{
  "n_kv_head": 2,
  "norm_eps": 1e-05,
  "positions": "rope",
  "tie_embeddings": "early",
  "beta2": 0.98,
  "weight_decay": 0.016,
  "decay_fraction": 0.772
}
Each number is 200 + 40 x the weight over its row's rms, rounded and kept within 0 to 999. Layers, rows and columns count from 0. The size before them is the row's rms in percent of the matrix's.

# k: layer 9 attention key, 64x64, rms 0.232, rows 24-31, columns 0-63
# q: layer 9 attention query, 64x64, rms 0.245, rows 25-31, columns 0-63
# v: layer 9 attention value, 64x64, rms 0.266, rows 0-16, columns 0-63
# o: layer 9 attention output (transposed), 64x64, rms 0.261, rows 0-16, columns 0-63
k24,107,195,127,161,198,202,225,220,190,175,243,175,164,155,203,138,156,208,177,157,285,190,240,237,221,238,230,242,127,219,128,159,204,185,209,201,258,171,149,206,242,252,164,86,200,210,206,184,233,214,192,218,291,199,207,171,247,178,219,226,204,233,151,284,236
q25,083,234,213,156,151,235,172,201,164,207,268,206,200,192,206,154,230,118,188,249,176,250,138,181,222,196,212,116,206,145,204,226,208,176,152,331,216,216,143,196,228,213,225,195,233,124,216,150,168,184,227,141,169,192,273,138,230,235,224,206,235,217,220,203,243
k25,098,236,203,153,245,228,228,194,197,155,222,121,198,175,227,201,138,145,155,187,218,213,209,214,266,220,216,178,192,194,224,258,206,243,165,197,256,197,174,226,161,171,248,134,227,178,135,200,239,232,249,172,246,109,137,188,203,177,171,319,233,255,222,246,161
q26,093,192,184,195,158,239,224,190,185,134,168,150,189,230,283,228,144,195,201,177,235,170,233,174,244,180,191,157,199,186,253,84,304,221,198,103,231,193,214,199,242,170,281,275,189,231,184,168,190,217,188,207,204,171,172,208,220,219,151,229,228,164,160,197,262
k26,087,182,130,168,200,205,237,145,163,182,203,269,258,245,205,121,231,209,240,211,186,211,269,256,207,214,132,173,195,161,177,132,215,121,311,187,169,219,229,172,240,183,163,238,223,228,209,138,166,201,171,220,200,224,198,158,216,197,135,186,289,180,176,194,187
q27,096,153,254,236,222,216,143,146,231,139,195,188,189,225,221,197,175,201,201,255,192,141,284,283,196,152,215,222,192,177,242,191,228,153,186,179,279,234,203,158,156,241,95,204,200,176,172,162,248,271,220,180,267,142,194,204,199,222,143,189,214,161,150,197,159
k27,107,184,203,196,160,159,176,161,215,191,166,220,245,258,209,113,187,175,203,230,129,218,259,200,190,219,210,169,181,129,196,178,205,210,144,128,168,271,272,179,115,193,192,222,192,202,261,242,226,231,259,277,220,222,131,211,169,269,214,188,216,235,245,142,228
q28,083,192,151,147,142,203,232,214,203,198,191,170,210,230,250,155,211,112,157,179,226,268,181,214,199,172,263,162,177,206,156,240,204,241,170,229,162,253,190,226,196,187,294,266,245,212,224,225,167,247,268,84,153,239,199,222,162,137,198,153,212,199,186,212,178
k28,091,230,130,200,222,205,78,203,182,141,181,144,191,182,284,232,230,178,211,174,203,302,227,224,278,143,235,230,223,249,244,182,180,212,196,222,187,180,130,190,208,216,220,273,228,193,207,159,183,212,201,257,207,184,170,185,254,234,160,249,132,209,225,235,210
q29,093,177,164,209,207,217,227,238,189,284,163,228,229,213,210,192,166,180,183,224,192,221,213,190,218,261,96,137,182,252,260,256,183,264,189,201,122,163,145,224,183,163,231,163,238,204,278,239,192,177,271,165,164,204,199,244,161,179,149,172,204,227,291,180,152
k29,100,214,169,209,204,234,237,165,224,244,215,169,174,223,220,203,164,182,208,224,253,140,241,182,160,190,327,230,180,155,206,150,177,230,130,245,218,192,121,236,174,184,215,191,233,196,268,222,128,253,126,208,176,194,173,288,203,186,204,189,184,219,285,256,188
q30,096,213,196,157,213,219,241,181,216,175,169,154,175,190,228,182,218,151,156,225,208,187,301,156,220,202,296,173,177,183,180,222,176,232,203,145,176,204,245,198,222,191,194,271,240,166,278,241,192,132,185,205,154,237,169,165,124,178,126,167,313,172,215,235,215
k30,095,141,167,206,235,179,205,175,188,231,209,188,168,220,221,220,186,210,162,177,162,168,257,266,190,148,168,313,238,243,249,257,233,159,227,269,162,199,157,158,190,214,199,160,207,182,247,170,139,183,262,176,169,223,138,198,276,282,172,152,174,172,260,228,196
q31,087,178,270,157,190,196,139,141,225,252,266,213,215,194,145,136,243,182,266,225,136,189,170,201,199,222,251,188,189,204,236,200,190,160,161,174,214,219,195,139,246,235,168,186,219,152,278,161,254,115,208,195,232,182,102,228,197,220,150,167,228,204,247,235,148
k31,099,182,277,184,220,213,186,178,238,243,250,178,262,189,150,159,152,210,157,196,233,199,193,213,196,173,191,215,183,265,262,238,209,227,109,174,250,217,267,209,78,226,195,188,206,140,244,208,146,166,246,187,167,169,123,228,193,197,164,200,200,262,234,232,147
v0,070,166,236,202,190,198,179,240,185,195,202,163,251,202,276,211,139,192,221,145,207,125,186,183,191,168,199,226,122,191,194,229,212,186,266,197,181,138,196,196,97,272,210,221,291,122,159,186,191,279,212,186,238,190,197,239,152,232,165,279,218,188,202,147,212
o0,073,196,211,240,221,149,188,176,198,208,249,238,194,290,184,191,129,226,75,232,226,215,168,273,165,160,203,151,270,290,172,184,225,223,192,196,189,152,198,196,221,143,234,159,198,194,185,226,150,186,189,111,209,233,243,176,218,181,231,191,221,215,124,247,199
v1,099,219,157,205,152,239,234,186,182,131,171,253,200,195,226,123,198,270,122,238,177,166,245,207,207,209,245,275,162,127,213,168,205,194,194,276,185,143,185,228,240,225,252,159,216,184,136,276,192,167,229,173,169,223,155,174,206,148,201,215,218,255,213,282,184
o1,101,142,245,160,209,214,133,208,186,274,213,199,218,239,135,213,197,115,170,173,178,251,202,211,203,131,230,189,179,250,202,204,285,150,260,191,224,268,153,176,250,201,219,244,243,194,281,110,219,212,163,191,203,181,179,183,163,206,204,235,173,237,116,203,180
v2,078,150,233,211,246,163,167,206,210,246,205,248,241,184,232,173,217,171,182,129,214,198,142,154,216,190,174,139,245,213,153,208,161,198,221,198,237,106,211,181,268,194,289,199,263,187,202,210,243,223,149,129,233,217,223,193,160,185,149,218,116,268,154,260,176
o2,084,206,239,191,199,158,250,236,210,166,241,169,209,332,160,194,209,193,111,237,186,213,183,228,219,209,185,244,183,215,196,173,267,206,159,181,174,203,158,253,224,174,264,213,145,153,138,213,150,175,212,130,147,201,169,264,234,158,239,216,281,193,156,171,228
v3,083,211,190,229,187,172,249,222,220,208,218,215,180,205,215,210,148,234,205,229,235,165,197,178,291,192,221,295,148,177,200,171,233,160,228,207,154,204,199,180,138,268,265,182,201,193,130,235,268,157,210,195,139,166,206,158,233,133,191,221,82,172,158,139,239
o3,078,246,261,186,185,188,162,155,182,246,211,218,276,219,162,172,207,180,201,256,195,194,210,299,132,133,231,140,170,208,215,194,275,157,160,173,223,242,202,175,214,202,178,196,228,161,189,185,255,105,207,94,240,232,239,207,188,218,194,234,218,186,142,237,151
v4,094,168,199,210,188,193,208,155,190,210,144,290,193,198,202,215,230,263,233,181,205,166,166,218,173,184,187,229,293,182,186,204,153,233,225,278,185,150,261,191,131,245,177,177,212,177,255,237,228,181,163,201,279,184,118,223,145,105,164,200,191,163,268,183,158
o4,089,192,193,220,209,203,199,208,138,123,181,225,190,180,185,244,186,131,195,171,221,239,230,212,201,303,261,221,176,167,165,180,280,213,220,157,203,247,117,242,285,126,180,190,192,217,190,216,189,202,196,151,171,186,253,217,150,283,256,219,177,260,162,232,157
v5,094,179,190,180,255,252,224,240,220,198,153,226,187,211,105,159,172,243,180,213,210,241,164,249,176,213,163,185,210,191,215,245,180,200,194,177,154,197,179,173,268,209,197,148,235,254,158,226,130,175,184,235,145,247,88,260,164,297,158,131,222,218,208,178,229
o5,092,264,203,134,170,230,203,190,231,201,177,224,205,200,247,180,267,186,191,186,196,220,143,164,295,192,192,185,250,200,189,222,223,245,268,187,194,225,189,168,112,212,188,220,195,136,317,232,197,231,199,237,204,129,179,152,136,141,185,214,146,207,271,152,187
v6,102,234,172,199,107,239,207,220,216,138,223,184,235,230,250,104,235,189,183,262,115,152,206,200,227,202,257,211,215,122,186,237,188,236,194,224,274,204,190,249,117,203,208,208,187,193,152,195,338,185,228,186,174,211,193,193,208,229,229,188,203,207,174,187,193
o6,096,84,197,221,220,141,144,180,183,300,136,194,189,158,221,255,134,172,237,186,190,233,229,248,163,125,230,155,183,230,205,231,251,156,212,181,181,195,201,190,252,192,222,186,219,223,262,181,242,257,266,217,160,228,202,179,209,174,164,186,204,187,186,289,164
v7,104,222,197,149,192,246,193,185,199,189,183,210,200,229,239,137,212,317,167,211,213,206,209,215,171,181,135,197,244,204,193,241,167,159,201,199,140,180,167,226,223,188,223,223,262,215,183,185,212,227,171,269,100,243,106,235,240,213,166,122,174,233,139,115,210
o7,087,213,185,122,209,221,207,197,199,235,214,238,234,171,243,230,210,54,147,220,213,224,235,201,260,199,100,195,246,203,184,201,210,243,233,180,201,259,210,107,194,207,206,165,199,154,262,209,202,248,242,194,246,213,169,182,149,176,156,190,154,211,264,150,185
v8,081,152,204,273,202,117,207,197,199,241,184,203,222,203,280,280,173,181,223,128,214,164,205,202,233,264,177,222,191,285,212,105,202,139,220,198,177,236,228,161,271,167,216,146,168,168,248,206,117,250,194,183,198,188,247,205,209,121,204,187,191,187,196,212,221
o8,080,239,203,160,160,200,254,217,130,153,306,157,212,270,122,154,227,198,185,193,223,188,235,184,164,217,158,262,179,211,228,209,196,227,155,214,222,169,221,208,243,207,230,211,198,214,146,173,212,131,95,196,181,209,269,146,209,288,234,206,206,135,197,211,188
v9,095,163,209,274,261,143,198,220,244,216,218,240,234,193,180,195,171,121,182,196,234,201,157,202,217,212,197,298,198,236,210,244,182,192,194,157,175,221,176,167,127,208,177,156,155,272,186,187,216,223,204,157,194,218,277,201,169,147,243,105,92,207,214,148,200
o9,086,275,181,167,118,168,274,181,198,199,185,138,241,184,202,176,271,226,263,180,200,146,180,209,197,194,174,133,184,113,219,174,208,218,152,210,196,232,209,244,244,227,154,195,229,146,194,239,191,129,211,205,176,212,236,191,260,185,235,287,283,154,218,182,249
v10,084,148,152,237,286,178,176,217,222,168,164,203,185,207,279,186,140,176,166,197,220,132,260,199,275,228,257,296,172,277,214,148,159,161,194,220,210,149,181,207,191,235,271,136,218,170,193,197,159,210,190,164,149,217,188,204,190,183,204,136,244,211,243,243,182
o10,090,247,169,99,147,203,212,229,193,228,244,215,211,208,82,213,298,199,140,214,244,258,207,195,202,180,144,201,225,216,230,216,255,194,221,227,166,167,120,204,237,225,246,255,198,217,249,162,200,175,148,231,155,235,236,144,195,161,229,192,157,187,164,165,215
v11,102,170,217,277,245,196,197,227,229,201,192,217,246,219,173,192,190,195,113,182,232,129,253,237,185,207,182,186,146,201,203,114,157,156,188,212,150,250,194,204,225,217,223,172,221,205,139,159,272,143,190,125,175,197,248,235,186,134,305,195,279,195,209,237,198
o11,083,232,246,149,149,174,256,222,154,192,235,92,175,250,185,219,262,190,179,261,147,216,100,194,166,123,257,195,188,213,174,230,232,169,193,185,261,185,162,183,208,226,248,272,143,171,191,160,165,190,177,227,233,232,220,238,227,206,202,230,237,192,139,220,158
v12,083,157,259,331,229,146,189,212,179,213,216,200,223,206,186,169,195,208,219,149,214,186,187,150,147,142,180,194,229,245,150,237,182,198,259,133,234,193,246,129,165,168,124,146,198,159,183,207,256,180,220,197,226,186,240,209,148,275,230,172,187,130,236,217,232
o12,086,229,168,199,178,162,213,205,191,149,243,211,159,201,204,199,132,274,246,210,193,142,132,220,228,278,194,115,166,172,192,204,221,245,172,198,215,188,182,212,238,185,248,168,157,225,92,289,211,183,181,171,178,225,254,168,224,173,240,255,211,195,173,292,247
v13,071,210,212,183,172,236,253,228,199,196,238,189,209,175,124,215,246,257,247,241,190,242,171,184,166,195,203,149,267,77,217,269,215,167,172,171,178,178,147,292,211,212,225,238,162,267,189,271,201,210,202,127,215,228,258,179,152,235,149,184,162,216,216,206,182
o13,065,198,186,211,167,205,223,184,276,226,131,199,209,185,299,135,190,152,230,186,227,163,197,202,220,223,248,225,149,203,174,153,188,212,230,232,303,280,206,191,153,221,121,148,203,179,236,153,178,191,242,265,176,127,134,252,212,175,170,241,230,191,229,199,204
v14,091,181,241,192,236,144,190,259,210,218,216,184,237,200,139,237,143,190,209,123,236,124,183,239,157,188,169,103,150,249,220,153,196,182,271,213,155,212,224,179,189,222,172,168,187,167,212,246,190,196,223,160,231,172,238,300,182,223,165,211,251,134,285,195,216
o14,089,254,221,235,169,162,281,205,196,142,245,169,173,267,248,168,162,303,119,244,154,169,134,224,182,198,260,217,239,235,151,210,193,227,157,183,220,167,184,221,148,152,168,218,164,203,172,191,170,226,120,169,224,193,252,221,220,234,211,219,201,234,142,247,169
v15,097,187,200,276,239,176,182,265,239,201,220,156,247,207,263,133,215,180,187,177,218,149,208,127,271,178,271,237,225,246,186,190,119,184,222,148,225,172,192,194,136,205,192,183,221,170,130,172,233,224,230,142,163,190,243,201,117,194,267,134,224,218,223,223,170
o15,090,249,147,121,158,176,252,201,236,222,223,153,172,228,147,214,226,229,175,238,201,177,134,237,135,168,152,121,194,203,234,200,246,215,198,250,197,152,167,253,272,199,257,227,155,224,176,204,187,167,184,258,146,211,178,229,272,150,231,169,215,169,168,239,277
v16,091,193,188,251,137,198,224,188,210,213,182,242,209,207,203,99,222,295,204,201,173,196,235,246,159,184,209,268,253,103,207,296,158,195,206,255,191,218,180,205,206,271,176,182,222,200,174,211,234,147,207,204,154,188,132,211,226,180,209,159,103,175,203,251,169
o16,080,180,239,153,208,191,151,187,157,235,195,215,249,243,178,232,192,116,210,116,141,241,172,209,198,226,219,179,132,128,135,145,269,207,234,177,215,295,220,149,277,134,194,215,193,245,273,234,238,192,228,186,215,200,203,228,195,209,201,213,186,211,190,243,138